{
  "num_hidden_layers": 9,
  "head_dim": 64,
  "vocab_size": 8192
}
Each number is 128 + 32 x the weight over its row's rms, rounded and kept within 0 to 255. Layers, rows and columns count from 0. The size above them is the row's rms in percent of the matrix's.

# layer 2 MLP up, 320x128, rms 0.322, rows 257-274, columns 0-127
size [ 98 101 100 110 100  97  96  95 114 104 102  95 108  98  94  90  93  90]
[[155  62 139 140 137 132 109 179 131 146 121 129 175 113 108 146 164 150 145 151 115 126 163 118  99 116 163 167 120 112 160 183 125  98 145  84 152 104  73 140 177 129 154 102 184 109 165 122 123 130 156 150 124 155 112 119 125 172 141 124 103 107 163  91 118  88 146 146 128 154 167  96 143 110  99 143 124 119 140  74  66 126  72 164 121 158  67 168 123 135  75  63 114 118  88 159 147  80  62 151 100 187 154  82 135  73 129 163  61 143 116 181 165  60  83 136  89 112 163 176 150 150 134 114 186 115 141  73]
 [191 119  92 142 110 205 123 123 119 129 109  85 122 134 121 158 140 179 150  73 108 101 107 107  94 104 152 135 109 143 190 139 141  63  57  96 104  62 148  99 106 109  97 172  95 104 141 198 123 135 168 172 118 123 110 113 199 127 135 206 101 209 165 103 126 153  56 113 128 130 110 121 113 121  70 135 134 147 141  94  56 171 150  79 117 102 162 131 103 148 143 152 151 119 157 136 131 163 162 142  95 168 121 107 145 156 119 155 121 160 168 113 129 156 118 193 136 152 109 128 150 134 161 141 140 118 169  87]
 [156 132  96 150 166  85 119  73 142 116 116 118 163 112  82 175 105 128 102  43 109 127  97 106 134 138 165 102 153  82 176 190  97  60 150  93 145  54  99  71 128 118 117 146 106 107  87 109 167 166 172 142 146 151  72 113 115 109  87 128 158  80 141  84  99 180 174 131 135 128 119 146 140  86 139 175 142 153 153 155 129 137 138 158 129 127 192 155 148 126  99 154 112 110 148 149 131 127 150 181  94 124 133 154 163 190 129 104 211 186 169 123 141 137 157 120 168 151 135  90 177 138  96 166  90  99 103 128]
 [158 180 105  98 141 118 136 131 155  86 107 112  77 118 118 131 180 134 130 120  38 134 115 143 138 188 142 137 113 138 174 135 139 107 128 156 134  88 111 105 155 130 122  90  65 145 105 134 110  40 121 147 190  49 114 126 108 139 121 186 136 157  73  56 148 143 143 128 197 156 132 164 131 160 113 128 117 168  94 118 137 104  71 110 138  44 117 116 126 133 141  73 138 128 154 140 131 135  96 119 172 101  94 163 148 108 146  87 154 150 116 146 162 152 168 140 120 103 151 199 103 131 147 161  84 192  80 156]
 [119  93 115 106 134 139 129 100 174 146 143 159  99 149 103 193 165 133  85 116 123 134 140 158 138 141  82 189  82 200 159  88 136 171 140  15 134 147 156 104  97 150 143 186 109 114 177 124 100  64  98 137 104 187 181 135 140  99 126  95 128 133 174 155 140 143 154 142 121 151 156 163 135 103 119  75 137 138 117 110  75 172 126 124 150 168 134 143  80  98 136  79 169 104 170 131 116 106 120  97 116 125 207  79 119 120 172 108 158 112 167 177 179 117  70 109 114 131 156 111 130  93 104 103 150 106 172 118]
 [161  87  95  82 148 155 149  92 153 123 170 117 140 116 149 129 125 200  55 166  66 106 123 137 161  96 129 129 137 174 113 123 113 129  66 116 139 113 134 106 124  97 181 106 138 173 157  97 159 150  86 122 123  69 180 176 171 129 163 152 122 108 139  84  77 152 158  79  69 118 141 183 122 122 158  71 139 168 127 161 141 140  96 132 149  93  76 187  97 133 107 147 134  98  83  89 118 111  90 108 153 174 126  98 127  85 191 162 131 116  98 149  78 121 135 117  54 180 136 114 140 161  99 139 132 120 182 114]
 [129 167 144  66 119 140 121 100 152  78 138 157 140 181 144 127 135 173  69 130 127 102 147 137 143 116 152 117 160 190 117 125 144 168 142 101 106  82 148 140 186 131 122 105 133 148 105  94 127  53 127 127 130 181  77 131 149 222 108 113 218 165 161 107 123 130 137 128 134 137 175 136 175  99  97 118 123  97 155 137 130  73  94 115 143  79 192  47 149 129  83 134  52 137 163  97 115 126  93 163 110  97  95 133 150 138 169 121  89 152  81  98 120 121 119  91 104 165  82 100 115 126 132 131 137 185 126 169]
 [126  75 131 133  85 103 184 132 132 128  36  73 132 162 115 115 153 173 129 111  95 162 107  90 153 126 121 120 165 133 122 149 119 154 151 111 161 152 142 151  56 136 147  97 101 211 138  95  90  93  85  85 149 123  79 128 108 111 113  99 124 176 120  97 104 129  92 169 140 152 123 217 169  99 108 135 136 128 119 136 159 114 117 115 183 145  94 100 187 147 135 181  83  94  96 115 143  95 127 167 115 152 124 167 208 116 130 106 148 115 106 117 188 163 120 113 107 173 107 125 148 120 154 110 153 169 159  44]
 [ 92 112 107 177 105 144  90 127 134 183  97 135 121 156 131 147 176 135 200 117  96  95 120  69 102 111  89 142 110 138 138 137  89 119 129  24 113 217 126 122  82 120 174 107 131 101 135 160 103  93 148 136 105 115 145  90 126  85 157 111 157 203 160  55 111 130  72 142 146 156 100  98 165 152 164  97 117 173 145 132 120  93 145 126 102 197  76  99 135 118 144  95  78 103 139 169 151 146 156 156  70 158 123  89 125 142 111 141 139 152 121 161 154 174 147  81 123 144 148 138 100  94 169 112  94  88 159 143]
 [155 152 108 121  92 110 135 133 136 120  91 132 146  56 127 183  92 112  83 113 180 127 124 113 123 132 186 112  74 124 144  75 144 119 117 152  78 186 208 103 129 129 149 193 100 138 133 141 153  87 137 192  76 158 113  70 132 116 116 133  75 137  87 103 129 156 159 123 122  79 107 185 108 132 161 134  70 115 133 139 182 122  89  68 127 121 102  95 123 128 107  84 140 120 128 171 114  89 112 131 141  55 136 149  86 199 109 121 141 119 155 111  64 148 115 191 158 123 151 158 132  87 133  94 131 170  87 159]
 [ 88 112 119 138 144 120 191 137 168 171 136 144 121 160 173  68 155 161  92 170 126  77 111 187 139 176 102 188 164 162 157  89 161 150 109 107 145  65 108 104 121 124 127 121 134 161 203 115 132 176 140 125  91  83  41 118 128 101 101 113 114 144 150  75 131 119 135 154 120 121 135 115 116 112 125 156 124  92 105 193  99 132 117  50 183 166 160 122 162 114 156 124 159 177 116 133 119 129 131 161 145 101 122 125  66 163 160 172 155 186 137 146 103 179 177 134  99 151 142 188 125 104 113 109 135  95 174 157]
 [124 122 133 161 116  75  77  81 117  97 194 108 129 138 145 120 101 148  84  77 125 176 118 119  82 125 109 163 131 137  97 122 139  96 107 123 119  65 123 129 143 148  73 135 161 116 132 144 103 105 188  71 132  62 104 133 111 136 102 116 158 116 163 167 138 165  79 157 146 150 140 143 176 150 147 138 241  79 175 107 163 129 123 163 122 106  75 151 129 100 122 114  98 145 150  75 125 117 136 123 160 171 129  78 139  92 111  57 141 144 141 106 158 153 116 146 118 125 157 215 106  90 122  70 100 192 129  94]
 [114 132 175  81 113 135 159 125 161  57 119 145 146  87 164 137 116 149 109  65 193 129 150  76 152 142  82  95 142 104 118 133 113 152 126 163 177 135 115 154 102 129 118 133 130 132 102 101 166 123 198 178 113 139  68  39 113 145 173  69 149  77 136 153  91 148 171 183 134 209 138 128  52 140 123 143  81 118 143 124 136 128 181  70 146 120 112  66  97 117 113 124 151 109 133  97 128 148 129 167 170 157  91 158  73 149  97 124 180 124 154 148 154 166 134  90 126 146 115 151 161 120  95 140 103 118 120 158]
 [128 134 119 146 105 106 118  94 172 105  74 141 133 125  59 100 171 128 222 109 143 158 101 103 116 173  95 127  95 100 158 196 153 120 113 159 167 102  98 105 162 104 116 141 145 130 138 113  98 105 160 177 107 163 138 137  90 145 116 120 101 136 126  88 112 111 134 154 112 180 151 165 114 154  89 195 160 142  54  46 118 127 102  88 178 170 158 118  56 183 148 134 110 141  73 108 179 155 160 149 183 183 102  84 123 116 160 161 161 122 122 175 154 108 130 110 125 157 142  99  96 115 111 141  92 125 174 119]
 [132 137 168 179 116 114 133 138 101 130  82 161 135 176 127 166 131 165  85 134  95  72  98 131  92 109 154  99 143 180 151 122  77  78 170 146 126  92 128 115 100 142 119 143  84 164 103 120 119  98  79 106 133 121 121 163 129 130 100 125 183 170 153 164 133  93 147 148 110 107 163 159 136  89  77  79 131 116 109 120 189 144 107 102  94  81 119 100  64 105 125  95  99 185  99 150 159 117 174 142 233 153 135 126 113 140 109 149  90 194 129  85  85 194 124 129 120 149 131 195  97 191 112 147 118 150 180 112]
 [139 167 101 130 109 125 164 210 134 121 123 144 112 150 197 159 119 161  61 165 140 147 106 136 173 110 100  97 161 107  72 132 112 109 124 118  75 189 133 140 183 102 189 160 137  94 141 111 160 128 131 135 120 112  97 107 101 134  93 131 111 172  95 108 139 118 100 141  93  90 171 145 129 115 133  64 161 137 190 111 201 123  55  53  84 120 123 168 129 168 150 106 122 154 115 108 155 107 108 128  83 150 112  72 142  78 139  85 143  58 155 132  64 141 123 149 113 120 157 119 156 155 125 131 188 140  93 155]
 [148 115  91 149 117 140 182 155  48 116 159  89 138 118 149 139 149 134 157 104  47 123 110  87 126 106  87 115 133 115 102 195 157 131 149 119  84 110 107 102 151 130 163 174 111 138  97 125 111 134  90 176 163  90 172 231  93 105 122 139 133 149  57  78 106  77 141  92 141  92 140 101 183 127 140 156 163 189 165 102 189 127 121 181 150 118 128 139 111 179 135  98 140 116 130 139 189 116 166 106 119 155 153 128 138 109 151 103 100 149 101 150  95 103  90  84 126 109  91 160 139 181 127 174 103 150 153  80]
 [129 109 154 147 148 157 110 135 115 153 140 129  83 188 145 121 128 104  86 126  88 143 143 162  80 123 188 115 104 142 177 133 154 206 175 126  89  92 112 155  88 134 126 102 110 122 133 175 134 147  69 160 163 156  61 162 122 110 116  75 171 136 161 178 178  97 138 142 128 134 125 120  94 128 172 158 163 146 187 124 122 103 141 150  78 165 186 108  96 151 127  77 117 193 118 127 123 142 164 161  35 122 152 192 131 140 152 156 144 101 126 103 115 112 116  88  72  76 136  95 205 163 136 124 115 124 131  97]]
# layer 2 MLP down (transposed), 320x128, rms 0.293, rows 257-274, columns 0-127
size [ 99 101 105 105 100  94  90  98 101  99  94 100 112 102 100  90 102 100]
[[101 167  98 150 107 109 119  90  62 105 157 110 112 202  65 109  53 127 119 136 123 132  92 177 141 123 102 154 168 116  85 114  65 166  69 124  89 136 119 124 103 114 127 104  76 171  66 133 112 137 141  68 124 109 144 171 141 130 137 102 127 122 152 130 125 127  95 116 111  96  96 154 161 159 133 109 106 116 171 143 152 162 161 104 138 124 164 128 123 166 182 120 159 154 116 111  86 179 175 145 131  85 153 183 105 144 113  98 190  70 151 116 105 178 124 103 188 178 138 123 128  90 168 133  71 128 162 201]
 [134 109 171 149  64 199  97  94 144 120 129 134 176 162 108 159 118 130 151 133  94 187 141 162 112 113 134 134 106  57 112 175 129  92 158 164  83 171  86 102  63  80 129 175 117 144 105  71 199 133 146 139 137 173 144 148  89 112 167  93 180 116  66  69 130 174 123 143 113 110 148 126  86 107 109  61 133 141 147 149 109  60 145 165 108 139 149 161 126 147 137 139 117  85 157 126 102  66 148 140 148 110  54 116 135 158 125  93 125 129  69 124 166 130 108 123  77 162 140 109 104 121 108  78 132 152 144 124]
 [113  98 162 101 118  85  81 129 150 141 144 169 104 177  70 144 151 126 137 124 164 144 158 167 128 136 134 105 113 106  73 114 124  93  60  94 174  93 101 164 143  99 129 118 164 153 198 160 122 154 156 115 108  97 123 110 110 161 130 119  78 172 127 120 129  59 115  44 109 117  96 136 100 132 112 127  80 157 114 145 158 125 142 118 178  92 136 108 118 121 148 118  80 143  83 102 142 145 185 173  89 108  96  89 136  21  89 204  75 130 120 115 111  81 168 138 121 186 125 100  81 152 122 100 117 102 139 111]
 [115  63 153 118 117 147 110 137 121 113 107 173 151 172 158 121  74 126 183 134 213 126 200  92 199 175  93 205 166 164 166 133 137 115 119 118 130 103  71  91 151 115 126 130 146 145 135  86 142 162 167 149  74 202 146 122 168 127 129  94 107 167 174 119  46 122  87 109  88 133 113  94 129 127 107 149 122 127 125 109 129 128 186 125 142 172 163  72 141 170 135 123  90  90  93 111 118 126 122 131  71 127 181  86 128 129  95 158 126  53 124 135  66 144 108 114 129  97 151 150 140 147 136 128 109 126 127 133]
 [121 135 141 159 161 150 114 134  77 146 144 122  93  77 135 115  93 139 114  74 134 107 184 104 138 113 139  60 172  87 175  64 134 112 125 160 152 169 125 127 111 126 122 103 143 142 152 161 116 184  63  98 155 124  96 131 158 122 131 117 167 141 121 130 120 106 146 133 118 122 126 131  99 163  96 180 180 145 178  77 128 140  83 185 137 123 125 118 148  81 109  89 184 201 132  84 138  92 140  92  88 108  72 168  92  89 159 152 213  97 155 128  84 146 117 105 175 124 136 179  96 107 185 129 167 139  60 114]
 [122 136 105 123 137 152  82 148  63 167 126 129 121 130 147 167 124 125 146  84 191 129 104 129 187 134 138 110  96 102 134 176 138 153 152  78  48 121 114  84 135 154  99 143 109 135 140 121 124 135 102 185 136 216  98 107 134 137 118 132  88 197 122 178 151  87 126 199 164 101 144 130 142 117  75 135 100 114  95  73 157 149 108 127  73 189 171 141  93  80 136 112 125 116  94 161  88 150 125 101 139 133 171  97  90 122 138  90  88 173 124 135 149 115 109 110 103  43 122 151  82  86 174 128 130 110 133 196]
 [105 134 103 137 136 115 150 150 126 116 101 106  79 159  72  86 120 117 174 117 101 130 128 169  91 123 126  88 120  65 149  76  75 136 137 158 163 157 161 119 133 114 141 101 149 113 131 148 132 228 108 109  87  61 182 122 120 122 115 112 147 180 102 158 105 146  75 144 110 123 156 205  76 117 158 165  99 156 173  89 170 151 162 117 140 133  73 165 126 121 129  89 155 105 155 121 106 129 123 152 133 120 132  73 172 152 113  96 133 124 190 175 122 128 139 151 126 122 133 129 107 164 181  55 151  60 118  47]
 [102 106 125  55 147 113  80 134 112 100 176 191 136 142 203 110  64 115 127 141 145  98 158 140 130 158 114  65  91 138 112 120 196 130 101 147 140  95 104 128 172 101  90 117 169 197 106 120 159 142  98 164 131 138 109 133 127  98  86 175 118 124 158 137 147 153 123 192 157  97 126 121  95  70 135  97 141 139 122 154 149 154 174 138 135 202 132 101  71 167 135  89  84 131 143 142 130 117 150  58 167 121 140 100  72 132 100  92 148 148 141 105 107 118  53 120 122  87 195 160  93 114 144 150  90  92 162 107]
 [115 140 116 139 106 125 168 122 101  92 116 107 140 108 126 114 104 106 104 154 162 122  80 146 190 146 160 110 172 113 122 120 159 136 179 216 101  43  97 113 160 153  70 117 142 127  76  69  96 122  92 192 105 150 119 176 151 131 142 128 100  83 121 109  75  78 180 105  90 142 156 111 151  83 120 129 189 143 114 141 137  79 151  58 159 100 148 116 133  83  96 134 159 139  77  46 142 121 164  99 166 121 145 180 125  55  96 107 123 155 101 112 115 121  85 149 109 150  86 141 144 132  93 135 148 121 111 151]
 [139 134 139 123  51 124 163 136 165 124  97  84 118  95 112  93 190 171 188 125 107 139 129 114 151  97 154 108 175 136 138 152 160 102 150 147 153 140 118 127 158 106 117  83 160 115  81 104 124 103 160  53 141 104  96 194 193 129 115 156 159 130 134  67 162 115 143 142  99 171 121  47 188  78 143 127 178 104 107 121 138 128 125 118 164 110 142 141 161  79 175 171  89 128 100 112 169 153  75 148 114 144 100 174 135 103 162  82 138  98 109 165 115  98  57  99  72 153  87 130  90 151 113 140 163  85 137 131]
 [122 138 170 144 123 111 140 210 104 100 165  79 122 199 144  97 130 140 127 166 161  87 114 177 117 102 123 149  84 122 132 100 147 151 204 112 134 151 126  84 116  98 126 153  29 140 120 167 112 179 126 104 175 171 138 159 111 168 120 138 102 202 112 159 120 120 101 131 170 126 134 161 132 139  70 168 134 195 142 100 104 116  85  94  88 116 119 146 158 143 104 132 136 151  96  45 122 118 146 166 126 144 165 139 154  88 136  72 152 120 105  73  47 119  97  93 139 157 114  76 133 114 130  97 155 134 128 131]
 [151 100  89 127 137 180 120 117 115 104  60 113  93 123 137 158 125 130 126 137 163 133 148 160 164 168 139 162 147 103 151 184  62 110  82 148 189  99 132 161  85 129 165 128 110  94  87 138 131  87 106 152 122 169 140  98 116 141 172  95  74 192  88  86 155 137 164 121 105 104 116 124 123 173 148 124 113 109  92 134  85 118 170 137 125 183 184  70  90 173  89 105  85 146  80 195  83  48  83 138  80 114 112 125 101 188 136 147 114 172 144 115 121 121 145 107 133 103  86 104 125 144 134 189 103 112  80 142]
 [132 183 129  80 155 153 180 118 114 121 109 102 111  98 123 111 136 119 127 141 108 117 115 207 100 144 105 121 141 108 139 152 122  98 138 153 129 134 156 120 136 190 126 107 103  97 113 128 136 167 146 105 123 124  67 155 210 153 107 130  84 152 100 108 167  79  67  81 137  85 162  42  72 161  92 140 113 147 143 167 110 183  52  93 136  94 122 117  67  87 139 141 122  99 159 148 116 161 133 130 181 109 105 150  91 137  73 140 187 117 126 115 137 162 123  98  85 133 209 119 142 156 155 149 134 160 189 172]
 [146  79 127 149  99 169  92 102  83 154 103  94 141 124 157 136  85 102  99 141 189 144 131  91 145  75 177 101 144 136  86  75 123 154  90  72 117 110 193 120  94 129 124  91 129 178 130 166 155 111 126  80 179  43 107 115 135  76 131 115 153  92  69 129 168 164  95 107 106 101 100 124 134 161 163 146 113  70 141 198 178  97 140 141 110  86 146 138 154 108 113 140 154 134 163 166 125  90  89 105  94 101 210 146 134 164  92 112 158 161 170  72 141 154 144 138 138 102  99 132  86 146 164 136 135 129 108 165]
 [ 82 120 148 106 188 181 206 160 123  98 182 129  92  92 145  90 130 113 122  91 170 152 127 162 134 138 110 158  94  94 170 165 138  91 137  93 127 115 114 119 142 163 171  83 145 178 113  84 184 187 131 167 102 131 118  85 170 182 110 153 140 119 112 110 112 107  88 138 139  96 128  63 105 150 168 134 125 122  99  97 141 156 186 142 117 114 106 195  80 115 139 126 118 130  81  88  63 128  84 183 121 166  80 132 132  80 142 121 163 159 138 161 147 153  96 135 208 140 152 118 153 129 127 163 114  70  97 158]
 [134 110 110  84 109 113 133 135 143 121 156 129 124 133 142 160 116 115 143 124 134 177 148 153 105 123 147 167 102 145 103 219  96 192  91  67 124  94 152 174 117 148 136  95 113 122  93 109 158 121 146 133 187 160  86 140 107 135 189 160 110 103 104 151 184 196 146 136 137  76 102  61 150 142 134 173 198 114 114  93  73  92 153 153 188 152 119  76 119  72 135 111 177 111 108  76 132 156 113 185 170 180 150 151  91 160 160 121 103 152  91 151 168 100 123  88 171 132 107 136 144  58 164 137 120 117 119 142]
 [109  92 120 142 130 134  63 199 143 130 121 133 115  85 143 124 130 152 140 164 119 116 152 194 160 117 158 115 114 125 136  72 145 147 172 162 159 122 138  58  98  62  86  88 120 134 138 174 122 121 152  88 157 169 164 113 138 101 142  94 131 139 174 239 113 144 129 194 149 155  94 111 103 140 139 120 123 151  87  99  80 158  67 121  85 127 112 130 107 197 169 162 167 109 124 152  99 139 120 142  76  99 144 118 125 134 154 111 102 118  63 126 125 141  77 138  84 153 172 103 111 149 186  78 108 125  84 168]
 [ 72 144 140 106 166 121 162 148 145 116 134 170 145  98  84 146 110 131 131  88 123 125  94 104 183 112 129 151 156 127 135 109 135  96  78 148 190 167 180 150 180  99 207 124 141  86 139 119 164 162 197  94 111 109  96  67  85 150 188 155 110 139 128 133  95 120 108 105 142 134 104 168 169 123  74  93 138 108  75 142 130 133  87 102 153 117 101 128 140  77 160 159 162  61 137 118 184 143 125  41 216 127 102 103 151 129 138  94  98 143 103 137 111 143 148 145 167 159 114 125 120  68  95  97 156 133  84 112]]
# layer 2 MLP gate, 320x128, rms 0.315, rows 258-275, columns 0-127
size [ 96 105 105 100 101  84 101 104 102  94 102  98  98 103  89  87 104  97]
[[123 107 101 170 128 132 105 127 115 108  91  85 140 136 121 100 127 149 153 117 114 148 161 118 151 129 183 165  98 115 159  96 125  43  82 100 118  51 187 105 163 126  67 175 113  82  91 167 118 108 188 119 149 128 127 118 203 145 121 225 121 216 184 120 112 167 100 151 128 136 138 140 144  89  88 131 117 153 169 149  98 198  88  89 143 119 156 131 144 126 136 140 153  86  98 117 101 163 132 159 120 140 102 110 109 120 187 135  98 174 127 104 137 131 144 181 147 130 185 122 128  78 139 102 161 117 137  92]
 [153 120 110  99  86 113 158 137 121 127 144 111 131 120 102 126 114 145  92 118 106 110 155  61 165 180 180 148  95 100 107 130  77  94 123 100 200  76 126  49  98 126 137  92 107 141 145 134 124  68 120 141 157  98 146 122 115 101 142 135 128 142  82  66 104 139 108 171 203 113 178 171 118 101  59  89  86 125 111 116 125 108 132  92 142 121 102 129 140 132  79 157  91 155 217 153 140  91 146 137 141  97 135 150 101 173 133 126 104 185 170 124 164 147 117 110  69 163 114 136 159  35 129  83 111 104 107  95]
 [ 92 127 168 115 137 159 163 169 117 104 124 158 179 142 109 119  54 127 143 131 162 147 145 125  99  85 155 158 145 101  72 134  74 165 108  30 144 180 191 154 123 122 147 127 190 126 154 141 143 124 149  84  55 179 147 115 152 140 154  84 108  93 154 232 102 125 120  70 133 144 141 110 104 138 106 109 115 113 147 105 123 138 160 156  79 152 114 124 150  94 138 123 137 148 152 107 102 159 181 143  83 130 157 104 179 133 185 149 103 130 169 120 109  96 133  77 186  96 139  72 124  81 116 144 158 138 149 111]
 [110  97 125 132  76 151 124 115 202 157 142 190 108 175 136 181 177 146 107 135 144 143 156 156 134 181  98 204  89 184 157 105 134 155 108  36 133 150 145 149  86 120 146 162 117 137 161 112 111  85 124 149  94 174 203 151 136  84 128 100 123 137 166 150 136 164 162 140 108 144 181 158 151 130 111  89 112 149 121 144  73 190 135 137 130 205 136 138  75  91 124  99 159  86 196 150  95 119 109 119 134 131 176  97 134 118 170 144 143 138 154 147 168  92  79 179  97 130 129 112 116 124  86 114 118 118 150 113]
 [124 141  61 118 119 117 118 105  77  95  92 112 137 155 128 167 136 141  99  72 191 129 204 156 159 132  88 123  98 117 132 111 130 145 158 114  87 140 130 212  73 132 117 129 140  94 125 150 112 148 144 122 137 195  83  65  98  98  86  47 166 179 152 103 164 124  94 179 201 146 127  73 153 115 101 148 170 148 133 135 103 120 125 125 112 131 179 111 108 111 177 120 141 165 172 137 136 164 150 152 139 111 133 169 101 168 112  15 151 124 111 130 113 143 109 149 158 157 111 130  76 106 122 135 118 108 137 102]
 [ 82 138 103  74 115 115  92 107 145 109 133 126 145 179 152 103 144 188  79  97 149  88 119 117 125 100 119  93 128 173 126 118 139 135 175  99  84 106 122 145 191  89  56 161 139  95 165 143 119  85 132 117 120 195  91 172 103 168 113 103 187 167 134 125 118 140 134 136 119 123 159 146 151 112 142 119 114 136 175 107  74  72 118 134 152 145 156  59 170 194 107 100  97 103 132 128 139 125 126 120 109  62 139 145 153 186 118  95  72 149  96  72 115 146 101  54 146 170  99 110 170 109 131 126 118 186 170 185]
 [151 144 129  85 171  96  89 142 104 104 197 174 142 146 187 107 188 110  87 111 135  78 167 172 107 116 145 110 109 147 110 127 139 125 106 170 120  79  93 144 170 108 113 227 145 110  98 175 116 121 176 151 150 100 137 145 125 102 116 126 118  88 171 190 132 120 170 143 128 103 125  48 120 110 105 103 144 150 160 172 131 124  90  66 114 130 142 196  79 164 107  79 150 152 124 160 158 130 165 122 159 130  88 109  60 123 118 117 124 153 125  93  77  80 147 142 141 105 156 205 101  95 107 113 111 108 129 156]
 [ 86 146  86 146 118 114 118 102 125 158 114 130  89 126 140 137 141 137 103  97 136  89 101 119 142  80  37 125 112 151 116  62 115 178 158 118  52 114  68 130  92 157 162 169 101 120 137 121 109 120 101 151 156 124 112 120 143  79 131 101 124 161 168 119 102 137 118 132 132 115  97  50 142 101 177 112 148 173  93 210 170  79 151  90 117 137  75 143 120 141 166 152  88 116  67  80 134 168 158  77 139 161 135 101 116 172  26 104 114 124 131 174 105 144 158 167 133 115  87 148 142  74  98 125 140  96 147 127]
 [103  56 103 103 128 153 136 175 105 116 111 132 155 138 108 144 128 158 130 106 133 140  49 149 125 151 121 157 128 112 137 178  86 139  79 164 155 134 150 104 160 117  83 101 133 138 124 101  98 152  63  87 124 148 122 120 103 186  76  84 121  92 102 150 156 130 170 111 128 140 108  99 171  91 144 130  96  85  52 134 154 110 161 223 124 109 148 146 146 169 127  92  53 130 172  86 160  90 122 101 109  79 146 138 162  74 115 129 117 102 103  53 133 130 166 128 132 171 103  53 185 148 163  99 106 134 125 147]
 [ 89 105 121 133 128 169 176 109 165 168 124 170 104 163 206 116 178 161 115 155 136  68 120 169 161 153  94 168 141 151 132  99 157 147 137 102 189  82 128 107 149 115 107 116 132 168 159 139 152 198 130 141  64 127  44 110 113  95 129 104 136 102 105  69 142 118 140 183 120 124 120 134 109 130 109 143 119  73 129 191 100 133 135  76 180 142 148 102 181 106 168 166 160 177  63 146 154 117 141 134 135 121 112  93  98 126 134 151 153 166  85 113 108 188 178 120 124 123 153 202 147 112 147 125 110 116 186 151]
 [110 141 124 103 150 128 150 118 134 193  67 160  83 151 124 178 154 109 140 187 127  92 143 170 175 101 149 100  96 123 163 136 105 120 106 136 147 141 162 116 106  95 191 116 110  87 100 152 127 105 115 187 125 181 124 108 134 120 131 102 121 140  98 111 160  89 122 117 126 130 142  74  80 139 124 139  71 177  59 171  55 126 149 113 167 153 169 106  81 126 127 111 149  94  83 182  67 112 116 153  86 117 133 135 110 161 159 193 150 134 117 114  63  83 148 128 165  94  93  42 117 141 141 180 134  91 146 171]
 [142 115  83 181 138 138  99 140 135 204 149 115 126 147  98 115 165 135 134 164 117 133  81 166  79 117  98 145 119 166 131 151 134 146 159 100  85 124 100 112 137 107 136 109 143 134 173 138 109 113  50  98 142 132 176 200 140 118 146 175  89 137 145  87 145 135  79  64 115  38 145 132 154 149 197 141 179 162 116 169 112 141  67 168 110 132 168 187 146 173 149 119  87 166 112 166 110  87 119  99 121 104 106  52 135  90 166 126  63 164 118 115  68 108 105  76 113 106 118 122 136 144 156 116 139 113 118 140]
 [152 120 140 166 131 119 124 149 157 148 173  83 127 129 126 188 128 105  79  80 140 164 112 134 115  99 204 136 124 121 129 135 116 156 149  80  95 148 157 137  54 136 130 129  93 138 103 139 187 171 101  72 120 116 196 137 166 147 129 130 159 107 124 160 180 160  91 137 151 114 108  80 167 140 145  87 106 174 163 165  99 114 155 160  79 102 122 120 243 137 105 143 129 123 176  94  95  94 104  94  73 114 146 182 118 106 113 103  85 119 134  71  98 160  73 137 107 107 103 126 111 190 166 141 178 143 112 139]
 [127 118 145 138 137 126 126 111 135 134 102 116 194 110 146  92 139  32 121 118 192 180 151 132 135  85 111  87  99 101 131 132  80 136 104 160 162 149 154 148 114 139 123  59 133 187 146 148 110 154 202 117 184  82 131  55 138 197 124 155 119 141 113 110 134 174 131 186 172 131  89 163 120 198 113  62 142 160 183 102 136 112 161  80 144 181 157  62 123 130 137 142 133 113 111 124 117 117 134 190  99 143 124 189 122 127  96 150 146 160 176 166 147 112 116 161 178 160 140 113 104 115 145 144 135 118 159 132]
 [134 118 139 104 182 135 105 103 168 130 141 113 120 113  78 123 125 118 147 138 107 158 161 122 104 170 111 167  76 140 132 174 118 173 137 121 182  81 148 139  82 154 109  96  90 149 101 145 119  72 141 101 141 172 165 104 162 179 166 118 157  93 114 136 119 130 115 136 161 132  39 120 157 124 118 151 169 125  50 111  85 114 191 174 158 104 146 101 122 106 120 152 147  81 142 141 113 135 166 170 162 154 104 194  78 124 134 134 109 219 124 111 208 112 126  94 173 136 114  80 117  79 140 132  69  87 177 112]
 [125  96 127 130 171  77 127 108 129 161 157 183  70 134 114  99  93 114 124 138 202 108 113 135 122 120 149 156 139 117 107  70  88  96 109  44 153 122 133 158 176 108 100  75 123 133  92 148 108 187 162  99 131 157  78 100  81 123 138 142 171 108 139 141 123 203 115 117 107 140 131 153 136 154 120  84 109  55 150 198 115  90 135 171 145 157 134 118 150  25  88 203 136 133 133 133 104 136  90 148 103  81 141 101 101  94 143 149 134 120 165 138 135 128 142 171 163  64 133  99 163 138  95  81 128 120 105 112]
 [160 125 159 150 124 116  96 146  96 136 112 106 109 182 151 127 110 115 116 125  90 132 154 158  59 119 172 104 116 123 180 136 120 179 178 121  98 109 106 139  82 136 119 108 105 120 154 182 123 132  84 136 167 144 105 142 188 120 119  98 182 126 159 171 181 105 156 147 121 128 133 113 105 128 191 156 151 147 190 107 100 118 160 179  76 180 192 100  82 153 122  75 118 210 101 132 126 150 166 167  41 137 133 206 133 139 155 157 130 106 134 133 116 114 109  38  84 106 140  81 158 140 136 123 109 110 148 120]
 [151 158  81 146 104 118 135  80 152 166 129 122 101 102  61  90 137  85  83 173 215 154 100 149 153 156  81  83  91 102  96 134 148  86 160 117 111  95 126 119 152 155 103 203  82  79 133 142 111 156 107 143 112 142 103  99 121  88 100 129 126 112 124 115  99  79 136 147 110 122 119  79  97  99 157 146 137 107 113 161 156 122 124 126 195  82 176 110 153 145 116 138  96  90  25 151 109  99 155  83 158 146 163 169 147 130  89 132 134 110 169 109  84 121 111 123 140 145 140 174 103  99  61 124 141 211 121 140]]